python train.py --num_hidden_layers=10 --hidden_size=128 --num_attention_heads=4 --num_key_value_heads=4 --head_dim=32 --intermediate_size=512 --vocab_size=512 --hidden_act="tanh_gelu" --norm="layernorm" --norm_place="pre" --norm_eps=1e-05 --positions="learned" --qk_norm=false --attn_scale=0.177 --bias="all" --tie_word_embeddings=false --parallel_block=false --init="normal" --init_std_qkv=0.0565 --init_std_o=0.0 --init_std_up=0.0565 --init_std_down=0.0 --optimizer="adamw" --learning_rate=0.00263 --lr_mult_o=1.68 --beta1=0.95 --beta2=0.99 --lr_head=0.00612 --max_grad_norm=0.5 --warmup_steps=512 --schedule="wsd" --decay_fraction=0.601 --decay_shape="linear" --final_lr_fraction=0.05 --batch_tokens=16384 --max_seq_len=768 --doc_mask=true --train_tokens=95070000 --max_steps=5803 --dataset="wikipedia_en"
Each number is 500 + 40 x the weight over its row's rms, rounded and kept within 0 to 999. Layers, rows and columns count from 0. Numbers have three digits each. The size before them is the row's rms in percent of the matrix's.

# layer 5 attention value, 128x128, rms 0.121, rows 74-96, columns 0-127
127:536537494483517522502478387511491390488569496507523441483522533458570521508506538450433490504530429543571523580504494503495510493493477510526523524473472522512533441506506548543449497475562402527516504464521435533474507510524532549563486517516481499472479455543531546528447473526554545414448504478522472468530570456543581492504530435479549564464527492508567484502466508452440460507576
109:461480498530483573540487512543533599540485558478480507479535507447552482524415491505546477515553506417564530469524535491427433491477452497499536513459480495406556448520559549502538469566535489479523510467403548482564525519511537476498464456454506525539483603506511449541479514515559509533504509414430477498492485422534498464463498527494561507480544518532452510511500465519544574486475
118:458518535470545397565522553479468583497436541487543469480455550493598456513461509476460564463542507569464486429511520457468499506514468438510508567512497498512498548529495525480465518544511507535484437502499525504494513565508476482565506554460432497526512480476510452562492510441395448531553576544500497463518469515497470512469609467509465434521488518534486531522503466487407483488441
129:426474539505478496532499606440526482566488555481492448545443468492532466482516487512562470556469553498510507470501554495498573487535490482484503536540513463541461552505456473521510520515487558500533387494498495448532516556512508520452594469509510513521540470490469395482487535479376463528501546386493506542491445529519507566508455494503464451504464492452509501498503504503489422586530
118:507529535548490419493472488556497486433524584520472518506491509504552455465498497460551467485517472518564496469498493471467448465484474483471503491442485555452524552513526439530596484455534453475534576498416476470457518583494487495437482497545467491514485427483520497508512507485517500591472514543535535472523518400530473496490551540522471560570594504489446482558437514516555494479387
124:511478549467536446480535491450528533486471575483535535447414508407465445482560526463534476481484527564516492486498498509503543454538514445459499480511491496483493512503513542521431519489522460521542536483467490494432523599495490477524464493527526496529561446440509555495504520471472463523511486496505502495445535459512434582525665526496489530408478535508441476517494494595463482413474
127:556543549435481498451526449468535492497487453504471539466474481477449517431540444478455490505567523483521496509497522448481505515441503484515498494456475577499571493517454492513535533495497464466488491509526506455479456483517489527429518462521492539510491510481471559438537505467526529562536488619467610535490485430455484542529520524497563587487617548512463450509503490539444557475383
116:485466483471562441546507462544433557494467557491582528484494515499524546442469530493444510496446431458439485446494532483497440543471490526452499569534483568533537452470509425575535498501506537492498438508545494499483510417466521531527432555463539521494463587461527504597490491477468468495549515489561443488483562454515486441517494488546491540565485536492450542493508496555474502395486
111:538535521509486495433543497513440508483492497451490585501532494533485497536568556483504541488457491460493495479511469568542458519403501502542489482462431559522516473506505483585464534488532598524493628532494492551461486503499463504548446497552525488486492481554494518471511478449576520465524496605555557488503468509427443445521481483508410516589490523506507513512510524526533436421517
102:483477493493538510494470545549470516565564553511579481482486479416512521458510487464533490491594505457543525520489558512492477478467477566445507430509472468544476518540485530379531479498489525568538482471539499512468455499514500486508560540472418467510553433434524502445450545500501522510527443540497475551414467515495548529577499446474560599530435563457536524519451499482495496478539
128:527443508530486444566549563556463504510473597508577538476473546423544512604467523511488555474546543510513512490512489572464478461532467533547508486511540476503495477484509556526480459418507549522498508514434485549485535493518443513489450502489469473543565509468549436527487484510512433475478491434484437479517572524487446441470479503504483405518459531529500528508510484510449421428596
117:524477494496498343520489379548494452496496461543461502516475519471566520475463462493421471466531531550470505513488517487530561451587490482503514517487584544544526480483437526426499482533484468477525420513562485483491444501517498550435499523508458501492505458518551508495520497629501460502468464498510505472543537434498498522496515495535576526534441541529523480471497465515473553530424
114:488524515547474550492472515531461488521499586477530551471486493518462535474548608492522434502443488523481529498508494575575465511450497457499494505437524433428472472474542490472494465583538535547517595518441510529518502384526479472473459515491474448507556520542504572405480504533498550445504483557457548480460513547546562512494469484546491536503494508520487509502581531548516407509510
133:509495435541506415611471505544472401478507452504561507527493471589540489513505538452499600494516498605501494513498516454511526486522512518452482501500534558465494457495503463516494466490493499487471418538542492486427501467495504430569439548520533473469490546538472543541502468466504441447527547486536468446486508523578522540536453531467554516516462486489435508519504480560412424467522
114:502476477494496444541514509524466488513530542531513500489518466469439394530536515503524487539468508501502517519490493458503534429528457494454506498576531519465484598518417511445436505420509567545489470490542498541475494539504431531545525497530492478481536419473489538503476477470469536395610588448569499494467506519499447531569481549499488508391428486495495500509444489543511481469557
114:435560474470443523424500368489536441459484511488491513510539511496444511472528524476550471504485462526523499492496448494502563537552494473507501467461536517418453470470540448560482471443503526480466575488515488486428508522526564488518557460515563531505483520569548552403540446535529562503454496571483529520496468468527518515526553532497517595508499472542425519454509534549558527557474
117:427482482536474421509479548551501484493481463509567488504506511528478529558450509554500551465480483555486474511500499561448482562504464539509493432548512452533523532510586517459573465452438561477455498504516549509441487437471483464504487542445508492531471573417570506487484492564534460595505409547508486491524448524454509474509532453473460480515496511521518549459506499497569598552575
119:508510508469514358518523458486497472491462426486474516516513491506495443487517485467533564469479503562445492465497500552495580518575524498505482549534513519530443513484485456480408536493521497457474451518566501529467470594486465526578486477558579496474528485568451497513462434500440480507429501545563516499530481487489489490485573487521478450517367515519517480468491503497460509416440
117:458564475485463472537545555389508416540454499479509502519480526467518607555416500526495569492477525543514510409501453472489544484536497496564484521513509497483528507412536525523505489447465415519467484511434465481491524518490506453472491492568554479470504499485476422475544498505486476500453518491442505537535560539562490493471474558563446437437576526525418488498537490466455462500537
100:556541509517521559465538548527490537473475495480472519460480536521484534493503507481473475525559464524532549506515458585441381540422503493527501399505423537584499493523450544510536520493512480479539531459582488606544483496529537439500476547474547548531427466440495515526493495448489520519546478487499483475454524484507485473539464423480461521552593507454528552533470513567464530462472
129:501536545526503412535479501511476385512519563525485484503522448529486511415563477490444474488490473548499484499499512512488454557508537533513494477482496432563544563478527427536513512517539501543494444520546457562516443502539448510529505483495495513511488528538544509509458536435478569569410546546446544495501539516511505505455472432515534461531451520509526545505542513432508362526412
118:536507477450534380521554472464496460550453444490520508493450503436468563528455549453491519495585474596474549478490520496526505467539450579511512406499556534512515488503456531487455472559495458511518462494591478518534456490506495491484474505478543463465451431471506546478538472506453471522553516515460566492499454507533511578533490447507539510477534617536490525515526504594462513489455
095:497526546584496488498517480483517570491445457461417495479444533537485514456529529505496512486517438572475479485507473523467421485544456526582490548524499416502547455488511513523599436556515516532487401496398459523521537526506470530463508492476544487489535539522548489540468463510508476479515430516487463485470479471500530456450498529485542481379510508539504551519536493467501371543517
# layer 5 attention output (transposed), 128x128, rms 0.183, rows 74-95, columns 0-127
129:495412493508518514581545484542569562449494508539491529495478503510458504467431476588505488484447551539506429491481536539444507536465550480440451471498478456507459541492441493520532483566521504538411494572447477506475482511460560426536504391467500493543522501496522465507552412471524527538508548485478497537464473563541490496503536528492437514515491526515481460511611508513461542423449
106:520470476501513466500543493506548416488485482419488509484425525551491530453603497505493492426411435498453473449503547504586550541465517532563461539494526544552437512494454493434474514531515566388515475511477505510487520518474484529515530591506532495515419466457485501519515485546491518513504521529533482459548516530478477489557466492555522489426502584467516467575496528454505414540513
123:517532563488464582400433539542607462433503495490512490470506501525483489472542505501471497579452470457509520492488536500540520473514483579506473500489545517446523538433507480522519483462535533529506513448512479490501459446535560442444432472524570497406461495494455508527499517540553529474532455499428554589527453421513505506432447465546554535510546540537446504506466527489541464465532
141:502526510519476495336512515472411525489499455475487496567460569476468478547499529435478481526527474450540501560484489481531446473500476494555519479502545568484561505502561470549530512481474541489459547463544525509504403512437511543527533552496563486502473520544500499486564515538590544441515466559499549415519498478496491518438488443516488461555534564520492520471498473435503519419503
126:496494519448491574521519505458557517552464458507507511461415461545581519566487476506471495532537482497486476459509470473606551529534577498494497477519479438494457509484459492462476545529452575511439465499523470554462595496461485462499483518464473538506411479511527520510398502518466457490510526537434459541500507503442462498522488484526579481484515510410452607522567452503551499488539
142:515472598473469547500409531509552529536489515480467485411537510584550533538441492516450492525491485511445523529504534506521497411463493565497503447464448523514529518558499492545514505454449525544473475524531524481464518535463551541520409472505492495468445467494505479489521434559563482530544501536482464575449514494611490488404414472515526426541457515479431527519531506466490517497526
141:527478474517506509523414498519438481538503527521549545421572465541592534566468499500538494524474527496436518445491476511519552580485480483455476454501461445473501462547523501511432526506405476562458484520533481474467639480532472459488496595470529503495504441473551507499442519559512476496513543473528505458501570574530466525499495541503511461580498397487490488467459500478519476480496
127:438486575475492518484531556567584514392514471506439493460528525489450538510525513519511528508523470514486508477502515512550554522550536549547467482498485446501500501497498549459448530517527513499537461528455500544473412464478435393483464477498518446434522502488508530531420527459494477537449547459460498553538438515468476499473534506525498545472513508498501432556478444480588444622562
116:477530510460475503657418492525546530579482489515536495500512463499508532497470524484448482510568543512488504527477444415540512462546506548484472503553451463514598484559480529481459484491459463535509511448485460496517525517563493485459487447558439536490523492511519480491466489547419454485431488472512481526486533475502548503576585487514560541533478431475512524451429437496522572556507
103:496506552460603520521555509520491523533494522492447502507509482559543470548444526531513528615414493498465471521521497492516491498505522455504478499473499490436480530493565484525470518515467491431464519460401517469482466524462496566529517477498551507424469540526503504510643448561511474519472516481521522467457528505464469553473498447472488495474532494560463391534593458494423470524555
135:521523572473489540464409474461588512498528492500442479463499494620478507372566514447474488489488487518495486535478517467515446448499502496508496517467469566481464532518466491482512511487544489470565534436469469518523407553465574511522519470491524539438510521520491459500489460445487514523497473515486505520502413488479534489520539454557530535456445583542485490530491495491484588617553
118:490510489562511615459491514482601528475536482541480479480555513534466472529540464552582480521464522420478478479521532590429451547500482423480478438448528477463490485494503463546530532519485461547544556504533476497509566481483473421528485538435531487491532464483492528526431506338546490522546526466506519490478528555500466499478483556513466490483487527526434545465497495505458533470494
112:490511484444540521662502497508520510534483474482470519544518486498549420517453448473476494509544546558529467487464501440420495498542501547589498534505491477576544448572473496502468493509452479440481546439506489491471453493448522547573523479523439542493498495465480505451581546505473451540493466511550485518501498515499501499471547511428545487521488453492495485528396476495486581601514
132:492507514462499527389539516502520581472515519478472490488509507471408516438434542574475512459513462504531480499522495563498497570542530528554522520491509426459455528501500494464495527496543458541510535523483511507541443460504541483414512416478420512460491492440490504474451477479526486565489536457424537662531462537430485487428587527519495488532489474495517507511493479513521558514486
122:488461575437553531402496521506507489525464518517480436522507516550480517477423539489459510541502473499494482538499513509507479497559485517480486431480470489493551510540573523503548539516502477463497515447483484502545479572545588598507471411465488474534517534515489480471473457509616454492411459498464472539442502550530548559432466465521478441581465478548474502538575502512444533445514
123:499489497530498488642487472428472556553468478488525524485504477501533523557424464566490476495517535483519462473543445491509472462505549513494534500507478499592540439561431509485532554501528435528503492528542556485455570511519477552501477497520393483519475415477487479548497574481493484489600487536493475448480525537480474487529448570497462469557470475415490538473430499493508508425498
127:481560538515534487558502480442506505467568492496461496463524463441528525472577493478542529564453485493517551501516483477534453448505554462468532558510508524475391521450460516483487555492605423461580491503482518470563497509554451596492488517544459548417487503530507529534489566433447505493540484444479533494530477447398502487520484490477525506402495526517510454509498515513472436509549
121:467498529552438602464395555479584559509492507466499466501541496463451552534510512525513483498529482416520525516492496546549441436460471472472540454529504492498579506511503463560578488460517479584493516566522495502544493418592539456446444444544423465493509468486486496527435482459548521499535463482501538562480520486532523492464472555498468501538488479477462563451468517488496533453456
116:555522467543407516458368478471488574484512480473498526505495513552537409409552434433447439401579512502548474536500503516469431507474505535451534532504512565502434515534431488487528497493485488555548495493611504547468463504493563479506496516488501522474517491568507464510463543522528520482575526530469498450545427470471513479515552479516512491555529502472514499484471462495518524489513
107:480507498521499470515499499554462503545507508510544565480521459497526502509497518485456529518512532539427413527432500429547637497514499531453544530502483477429497541445531507522453457536452501560461487568424492476458498505406446520453494518513505443451496534522500487517546499522421484513424527498539448604535498496483508495534516500494538519435505519484492366537559556502536490521537
131:435533454472555618505505575483497533467524436512526466544493533485483468536477517478567504615574534507551478497522451505509565490570498441485470507506512484445453478484460523528478514534498529508405512527425443482503399409519534430537543520516476538437514493508505504460479554495481487495550469573544503556505446474533483470472523541488503539517506462533448512464455453540530546467509
123:460533527485514530495365543551537564441523515527468511486586538532524403492481467547487477523448488493459465525479494575446480527494519513469483522493523500429519553499522505532532515523376435524551511477523484436473529510455508539464465512525517526410532540464499514522488533486524508527467537496568491565491528598500504499417535514530497459508474459506439407484486504498447493441546
# layer 5 attention query, 128x128, rms 0.156, rows 96-127, columns 0-127
088:585541477551524506526480532448493496483471516487496525473520547517415462509447472612493448373540471502493487487503467530455469485496551523469507505559511519558445565487472559513549549523426551443511458527465489510419487524517444504536503472448498526512465559487552546498541560514539493502497583542526402473423509546524524471502429482500504486532530474505507512475452485541417491463539
103:551507477505509491532462637503490473535400498501525440488481538439520569531472542479507536462544495538489546491525443496450550582533482463484530489490462472523514442508506489569500458553451502519488557466488467429470448512474485532446469507594400502526506498513477449496537594516537494438493469520474460498505465515524485516503474481582524557564490486532614474448483505480527532510473
087:511593536497483466525539520509521457401448509425489504493504475543418487481457464511510480485537529460487527450483591455522492528455511516487497610482502546443527494549506516615502469531459519502568518523455549535478491543526516485444553482517541465466474549542469450500511497467431460506482520514546572519557462460527456587492493517491540474463494519503471431513441498578457471419513
100:501531472552517534497462567452459486584426495468605493515519523546474481481447539486506515581500548487460504432505451513497549535604486465537500526545524522428527494487501492522516520537501469520504517499533530467515478438524489499478472562524423523519450463501504484513535463554483503434532549543488325462549477545468497481491491501538504576527415477526505507414501504492527521530508
093:484585491466472442449514469519501475524491437466452534523562475484521516536484429519457464382493574495536512431477561541481444416421471453551504520470569533561437520527496457547524508451524519498517536538530517539463462480488438521554534513504540470470479510498477502459503486488560472461461573517470558495523531516542458473428502474433474437538587484493451534552440515515496477506523
108:511529470527479453460493457482417539595481486531471510439607499485550516559478530466456442587514575525519540517503506466508478513497427543510507473475495466587514488491502509505452398482486482482472471511526440446522435424536485447465586560506488518554474543449543506466495526531474464472550507535485463498538500592433518495560512495500500495522507502546445576507566505532526550514491
119:468467562504527551522498535514602512416545485479508527517460486563441449448502470501529509476516422500471456511495527499568550473534527524469486525513517546429519482514529525472523558493484462514487491460442560545487543587496515516549442433449451504451523463514518495597503459507502549557500443447508557498402511457569487458401500553485500447463499481457496420513432498473490490508504
095:499448474459424449425521480511439477541405561531523501491506535482477473508489487593496515506500532500493510487576503464495482463507531481572504476488519487554536428521475451545502508448500515436478439503505468419505499528509493546457578502600528517559519488486461479448529464540581450486526438538445516525589513527480500612531456537596492499498517532541450543480512491533486523539494
080:581563492549520478552533520475483555496529497446443541478604504523516479524420463468524460496471547463506478498453560536492445497475475493465503469485510504551434485553511536517465509456467524524490511551470475545465485568538510506495576479472525482489524501461491522494459462439460475503515585490517550480470505464463490444482567495391432441468597482510459566580486491578455523437543
091:505528459463510502483496426469475468541587491529470557503530486519553541557461472467444442523487537574493514507499509524527422465506504481542483438502484491489487589396571531423449439473490520491516453571486464509478450452509431451562533555418564477520522524481560534522489484535452455535470549495500471500541510519515526446549544469392535494495510439487485503555532496505461447515471
085:460530567476454451522572528491459541450460475466499442474522501451490501538506541493524506489497545506483521472500533495481540497447394506515463552528536537464555429579479498610428491462542464561530438482530546539515527510487604484508556523572521464474499473553472480482482462445429482496508476519570518515552497469429564490455516515454495429544461537505454522490570463444502468508504
080:502492469593539502446502462457517534493588472538493569543561460543445499513424486512483426535495581498535437474470521496552461429455494468488505485494488512520455504453453466407558546499495497585454491511442512560469509425513487516542508489455496495482485481529493551438496464501527508566482544454565511489540526475512496454453488561395480460543565471400467514533497512489484520525485
102:485498481600514522532495553471503478473499485506543484517539478499416507464421542523534531494462471510495520434486484516599523473524538458521512531499535515428537487484487497471503636512522438545506516461396551490514565518500492568549430498489451508493504442566515460567496501484445548534503513500526487488513493409529474495383527575507497476493476502448462496477436474429449505518511
088:545511623424503492437504511500552483436476507474515462488437506529535526516486503503478510378493498542484511486512511510421536487504478408497461442519521549505485504544470505560527571502482492545524460488528481503424522582473546509543431511550521501508529445544467508487501424521511494460418604501482438484537541501589483473455501492477527507580528495496501454510478489422445484532486
082:569548496633546487537501515483501487518555516499469548529640491575489526504471528496520442537529517462443508523470520464560503488498474510471525522460447472505497446473483593444490513522525469535507455524451446548474492437534479552498518510417448446442519445506524526494509447452468482578502532451518542475522516476477516444425487479417519499446523495481491536542537476528477506515582
093:519437484536505517495458558526439498470492446580526468509516452461498479520478486497493527536512453511532530534499424518435524519536482467508530425483521492557519504524482458431515567553465458489477513425587548442498509429461517463494433528559449557540493444458479514547508592543555535500524431456493437495486507509523471471513473539543441494584536478517511536441553544422516571536465
091:515516492571468479498518504478454521507545479460458542513601467539451415509399457449493433588528626500492481449447573497530453485434448502497493525491511533532496522483507448523518536442501518545507510539434545522459516463556468479481603528458503501499477476460531521465462499439483522562488576507530518507553522483471478476467526529413478445536531501504429522535491506489515553488516
102:525539455585458469526514522474423473596436503510483507511554495478518493489462515557469516569544555477485525446519493472432497525490464495513516496518500478518532493488465510566548572507623470513495507562528465468471490501520484444478496540511487478498464519508498459489499502469442479412543533516502468526630451467455521533489510469560512531471527561584472575506607492495475576464476
092:455473407480472517543508529479430470512406490526541457511496519449551447506517549565484515479572482496444510543515457502380544518601492488511523457502547470525510516475515516608509540507497430437488517498586481488460516563448517509504511471516475508534519527472531467472523472520508475449511488485510386509529488542488509520546470487574553533540431464541584507453538481475506501509447
097:442479565424506479546525469624526599490548526497464474523476442524520510543543503546530513448489496536454494539512539474470539454449469535486486512513515481477460550486511499423495416476462533473491517530543518535482534527518526440567525449502581484447567536455504541483453488446552535510487494461529557511429571498549470457457469502470513468474553495484499474574487532504539384481470
101:520447494474510486521523528485456476502448527546601442468449586474505542524539541527509568494515492537492479507552423486475556535527497483480536475530476464524505438489488476526506484511499507503477499468596458394480486538479532505416466495641496513515452434486439457458548522504537531422517455556461483514520494518479533519555453493595464568502474514537505504454497507456571529536476
117:480472450447495519484566480555419502531469508540541449440483495422545472536541549522478548600546495482516545514536419466418512539466471567515502486472470448457549513482502459465508464476562492501455483450587506473505497435467489452501554569542525487545489518432460496493494483492531468465480426493492484538561504505447570531582465535502529533491521521529576524497570526436540487509452
089:532530476470510460476503517508439581585461496475500518475536529514602515531499534486474446461532575457549491449506556538397447468540469480515490441496558460586433567507502468502483479447449473459453539512574483513448470477502484449487565488467496528556450515420495500474506458550532479494511519508521465476470510597488482474538552446525495492578512471510464593499541546504495543502485
091:518469576518442474458523486470501485451428572480501487549483495533464474465493492533525479477458506554482491483529548432549477417505497474523503522525513540513472456555437500568492575506535464534519504510515475503489515595532549585514465440553511504438536395636448463441542448485520473528521485522475505488546559490510521561429528522516506514515468497526437480498507462548462469508424
108:525521454489520488505518507478466518528436504514546454462491547443514542520552585507536550497536493510494512514555441503453516569543479500495533504560482468528483438503460522551465478535527448496496548481623455455491479577486545499432462558594514506469476447525479448475536505493479507421541450512512414501480462520443571500577521461612498551503465529539549515452525514507562521476478
084:570516527518513512502476500574432572533606492522446478435532467516563522486497500441482457559512499538532479526502486467488467555443444516494508461578436493496467514495494486474493479471548530553514516496485493464529450466511473393526484506464469517550449500478552491533508596513468528433543519523489459498447491461460578396489517414446459507567499537523506551440527484479486541570485
093:527424533547504469478475473508484482604455547520521484466492524511527581543516530537528496508526482519465513590522425443484521557515535522512512500510440452510525421471487547463486465582509480446469484460559418463513480480526493494415469496517479536476460490480501492490520546518495516415514441493455466519487493536456531527554448463545522569530512450495555527489597471519564569561408
111:487546496551507526539512502491491533533545484448453532541537435584480510449442483443498482553444591524523495404448569479582497438468485494528487485508492510440482526478507457494529528435490461566518507543429574521487560424531483480590551497481504489503508495533534479455494426453462522545481547556520479478548505443546492485427567517428516466530483462517413526494476471523470494507507
096:567476492536474423462461445475530537524586515523473512507574489551470436511440473552500402498474504495501459530476513498520494434487523520485473454508468502596454515471480518443492533464426516538476450493433450551498513516501465506520520430468504503524485438505541577475529541553540494541496555451549485480414572547525507432542515488433470493551552488459427510522450470557473559487495
106:497483494490474455475557449527467498514520545529511522479537538447484505563546543508499501622507498464565484513513434469516469535431430590493494542487446464492555460483444482503502517480611560516462515487552458430552485467496520473461542547536521490501508439492458511466485533508542481446540437526479527530545480502388577506558471506470453526485558557539491524538526497459579530508454
112:520494474565534539561470578437551478492467550486559468490477523546499492468502484538512533418465464503435477521489478492515560488579540494492499492559456531484446461500499549509465528554389495522502502493470498520495536580535520593499396454523460518459497482543538512497555501496456498498543556475503472482385525533563478447446485480547441513528447450506520457455462447546466466538531
110:541524456549508546466489503487429442525527518580505533496493544502461499489493448515447460567470494446552531511490509532503371485533539533473488437451435510494466585437459517442545545543579549493484521518495435473479472475529420524460477550451465496549527451456498492492507492545501458488523526503417426499556490514496492529579492477523479539458509487549520543453534477531461548487401
# layer 5 attention key, 128x128, rms 0.134, rows 96-127, columns 0-127
100:486511510482505483475496485455494506454526482509502487460478503483503530446501528453522538536552499515585566567420524518513510547487512491448513541481476468465568512539572494424440541514548455491503528497446552479436537519582523505529508419481489531519566553508427525511488497534512460538497502494601632486471504468477537486498498566447500443397470464539584449479489486467529520433484
093:433479501478485471503514445505511523525511525515547552584489429514512479499463495520473512513511556491490362488456497466561469473502506476531632481502499521489473522527500493511511483500566499550428453608541522510484413489421532495553501479517496433455508494532445508514500435505506519492439506484473527509562535496555503523435486484463499468525519477442472565514579625465526489475500
084:518482501489506468494475517550519484478509506542448463424523542501516503518478540497502586569441461501522616489562511511481507461492516551455390473500463442471498514434500540453509516507456498527569494343509481522563549524612549536526480509506488542536480472463539542491498460485490528528477461485512472422503532557449548452522475478487528497514485458500483489442498414479535475509551
098:404489489477487473450437471488484543486523490537542519514472471442535519505532476453442524440522472486492443487590510473474487479465539511492591453474464517599452471571499532549530488506567551494477497558530495497451444486413459489519444493479501456470517488523472539567510553540538490509484471478496581607507516486504471524490492498517509438504573495394527521538497620475494514490484
096:550491531529516488494504539496455504463513502510464459471521514474474489473469491483572479554507477455518578526341474523515516586500450509457428526537516466460525476527487518472491531490515494505531506396517548490529591538626571507512483547447460525534502528463506530504457491513475490516561525484539419462470458506445537458499459478517482505476440520551512465489509378465473508533468
107:537509448562511487538511503461452454439494490484512469455499524478521519502479471464470513438525496464512359497547459529481536537503517495539697533484488512494471509536532466528503468531482554515435490571457505471481543477414503495499504529493470442503487493478523524512494549502504497475565481546583500594440473488476480478538441531573477466513497531440511490521508537471552481561460
101:474501526467515483505480489549551512495472508487461451507503488463511463507502537520507493495495485518519594501543541474514428502499530490488249493512476482503519488475492550489469473472458479463619496446507487514537480512603476507517555455535506612507475509488502466506499472483504445508482493513513528398498506511507516488500549467493531539502529517566496490455471431547488500462495
090:486490491555477484504510478405520501475501523538492545571466474558476519478479479525475492445477518488499311495504503515537506421515559543501662520480514532524436541482520465495493493495556528549438476624492443504482464461463464499521476526469493471441543470538478491507523497488528522519488525503487518534520528481561469462479522556491519530466475478425493499547526546478559493498489
089:536509484505528496540497513537501484470512472516486406432521504502500493506536543473522515551509475501523627515394481532422511585509477518510375536525502461444542472488536530485484523540472487518526548383461517494530580502557497468502533513482470521580486527489541514506458525543441499476543506481466476442471477488444532458525477441544481496463434534564513451464467406482469504516531
095:562551516522532487517567511510444484464491475498470430420517530483477517493491533456529452532480484504584592485578496556481530564477467464440473553474463508497545453511501530484489566553436505463506526420479466478511589535515525529477531507527487574569479503488500471461498526437460483402558476500561463501478462487430434514529445512573452485478429553509531499496450430510479501493540
098:535508467495523497502415510520490522485494481569529461478511539464520536525478472474473535517466456496482552466766475454522490529480588521507444496504457484511508477483467481502535479509417503511513467501534481485494493461493470490500459583515466491566521485493530512519512512526484550504543511526467469503531509534513557463563507462532485515555501462464452497438437479541522497536437
094:548514526522495483589515498533532453462517507472497450477513551503474533500529517432555501475506468491522589499304512531512503579506457502475416543477531487500518472562502550513505526525510493443551516414516551487519565520557587475487487455468458552513465510469524517508446513499497480489507496499471472427458456517481467459499487475501466521472469536586498450523493391504472514497509
094:461525561455484504529465509545567512483529513529516468496446529504519572522560463479594478495504493492499597504531478460518469527455578512472310524484497464510509485526470574581519454505467547495577435441515518536530452476538536448500545509509482557477492474512463462513479481543520476525444507462456535458492518551481498520453461419451524512537512497477480441494455463544509469488481
098:457535480469526480488431477520482482475493484598509475500501528508539508464477462493528494536453481509492588481778466428558483458510527480454427498525478473476494487500473477460483481495491500481533469531475486485503505514462468520534487531516519476548570511526472506516490479485490469508578496532490447498579479448525531541541527507544488451492454477510493528469474519499487505466499
089:530497530488531476581521476532549493467508455475466460454469511508501509510563513459525518472499465489568619514311478559459503582485473499501392506501511503502508480539514523542516520515507510493541509421507582485559532546572540484496535474499508563517474506496506458513457524476512494454533472512488464404487463508447467494484516463546462501501462562560452480474493420512505472499507
090:449493453540461516501496450474539525490525578475586531559465509513497505455521464498493477479522598512483404504495506437535471464508505523549625500477509513495489518587507458536483455476540488468443444614525496486450435434431480458475522478499469414450511474506478560489520512510530526529475529543495547555491484511535524548492538477443516529532537484476504527548543612497485467511457
092:555493479486522495567497488520522498463512508506476450423530552458509553495495510462528475520490452495546588503409473534468509597488499537462379520499510473471518493494526537465520505565454505491550511363502527492556579491553556475487488502481474555540456516472547523526491516558471535487564462499537506464473455519433510408540480464500441492484482529540556452488487412468468507556509
094:494458484506479512535528509471533519493525520470553533550466475513490533512525464464524514480467507493486328513310483493521533513525496513532631535519491498541524503496485503540510504483547545554429479552512520496496507445430527477476467527469533395466555437459487516535509514511508497534495506482486518507484490455490473500481523478424465490502478444419499525551477567462500522513515
087:474494480519483509474536449475493517527511518508517595579474447509530475485498432471482522492546526529513348516424496445507510461483476439558629494470488524547503469480523469486482515489573502519455528633510510479448434454454481501500464503494492473442561466520453501493509515476509517479486497514494571526510520448541500510477506496426514514490499448425502558552524606505515539495487
091:553495499500512516462560490456460474503472494506419507510520522507517439488489495471511465539513534477474556490457512548525496549515431525570367480561490445476550454419496507477492537504481481485542513447507480459498514543608544555459496512502492542517462499521551516483553457456470409475536536520494486412515485505494497484505577560509507476513456528608531513462501376567509523523532
094:457499519538441487502512490439522523543484541484525563598450438543509481495532462536465522480516516497465368479410538469523503442508501499549641484522523515538481523519465461506520499520573494519429492598490495532456422453406497497518473462478499426435518503501439512516519468490515505519467513487440510537517506496555488538453526514462501475542521453457487544544537584484491492505481
092:502473493492508502495520461473522494551492508515533559541497477516496507529484466491460474442498570500469345480518490490531491476525492465524677485499513541536474506484483468487507507505488538519435501645500450486456436452413457487452465492513492418454505475525482530501577496445522527516490509527514546547491505528515488485502565456480467501512511497451440571534560535526523498501435
101:489554459538493528520533552453450431474561492512466471485533451486504446423469477436484512512579490536501483549538488557490529590513465492511602521507485491509477496477560479427456499517491529528496516522481531437440547478484412471468487568489443470537505574503533574523451506542493505442576512530543500575417430410467553479532465529496551474439503514527549506521510507463482514508502
105:436496517534496461487441515485560479484506483547487516617447478499499578494507463528528540429390512479499499481500507471561502436513562519496401529518521498533484520515493505527514463484525520495528428480491508476507608511483530587501461576467528494425543462521495477521495459448495517512500509498445490405582487419546488533474458574502536524488463482460499458508425459467514532542553
095:477496505499474502505487527468502506537513516478544551608444420480517448491517451518474535494504528499464367478445508460494525456519506488528650464484491543509461506511480479527508482459554492555428473609520512506456435487393468505499479494511490418440503478517451510515535483478516514501479502526463534541529530484571513539459525498490521495537519450420444547561521581483501512514482
095:515507450430558465524533526468449518479420530479578459459488507485517464556498519462473487506525504521474462446576514485459517594489472561491544529486491521439550519518521462506510522506437491480487470503564554555439429492376509458439498565525514421485514529456532535516559523518491536519490521497562516605520437531497477526577516499566445489503488504476517533553469571482560487481472
084:434484501493452522499521485425504494492470517496545562578488455498513496469499446522445542447537528482491383485499555495531529410530495465552660502485536543547460527499505477511477483474506493516421494622489493539467443465400494490503532492508501441427502490526464478530542510457549497491476494478522517496504506508545449531449541537515470494519532501453466540522501602510525489458523
093:509499507501497462550514504534473501460529487500477399401514561476537533539509490469555482505504474472512608525508465526448491579462477556450337524505481467500539480525490539516515505554474538507574517341507501499531541525535570506459465538483513563530483485467554496518455524529470498500525494469502484478511469496462502437531450502522462497472492537557525463494488402489500486517518
093:553553490518533503559527494509488449448493531507499452440501565495481536480495510503506501471523473492547614524588443509478513589492501481469371541473519499452519548509531513481465519519440456429529517456447519484473610557565513497527515481487467559517510515511518456499453495506449477492517480517523506478466396490450478437537509519533505466460471545585524415459484421493479536469516
101:548458500512508517547486501469529519510458524456539566528485506516509500529504483532463481401434533465453366471388543486476507518520512517531676501487504528540497506482482477525549483526481516499404489570477501528504517472406499501426486476499460417474461518477535487533581493496478523540520541514490460487456509541507445512504536452505446510494527498472435465513540537535499516522466
116:410524564453482496470452479529444553500537487500523455540436498454502486471479478554510539490531472515556588499589531530457503473471536467518308476477494484521483506530519510502503501507564459467554502478475540500465467542515506486565526395529527541523530531539500466494489500487528466512420474465472589488562520462512497525451476543509551424524479457517510517461472517456521536477519
110:478465481496508500488464503473506493525479501499527512446499528494510516489534489551511491433479546493570464500697492513480526490541543481454631549468516528543546497469523484524459484512485493439505509525482461496509529520423457510498502497511539405507510488476496457492557518533546528501525508499542557561443452386489499527538423532495503477435473547477478516506461586457494498481581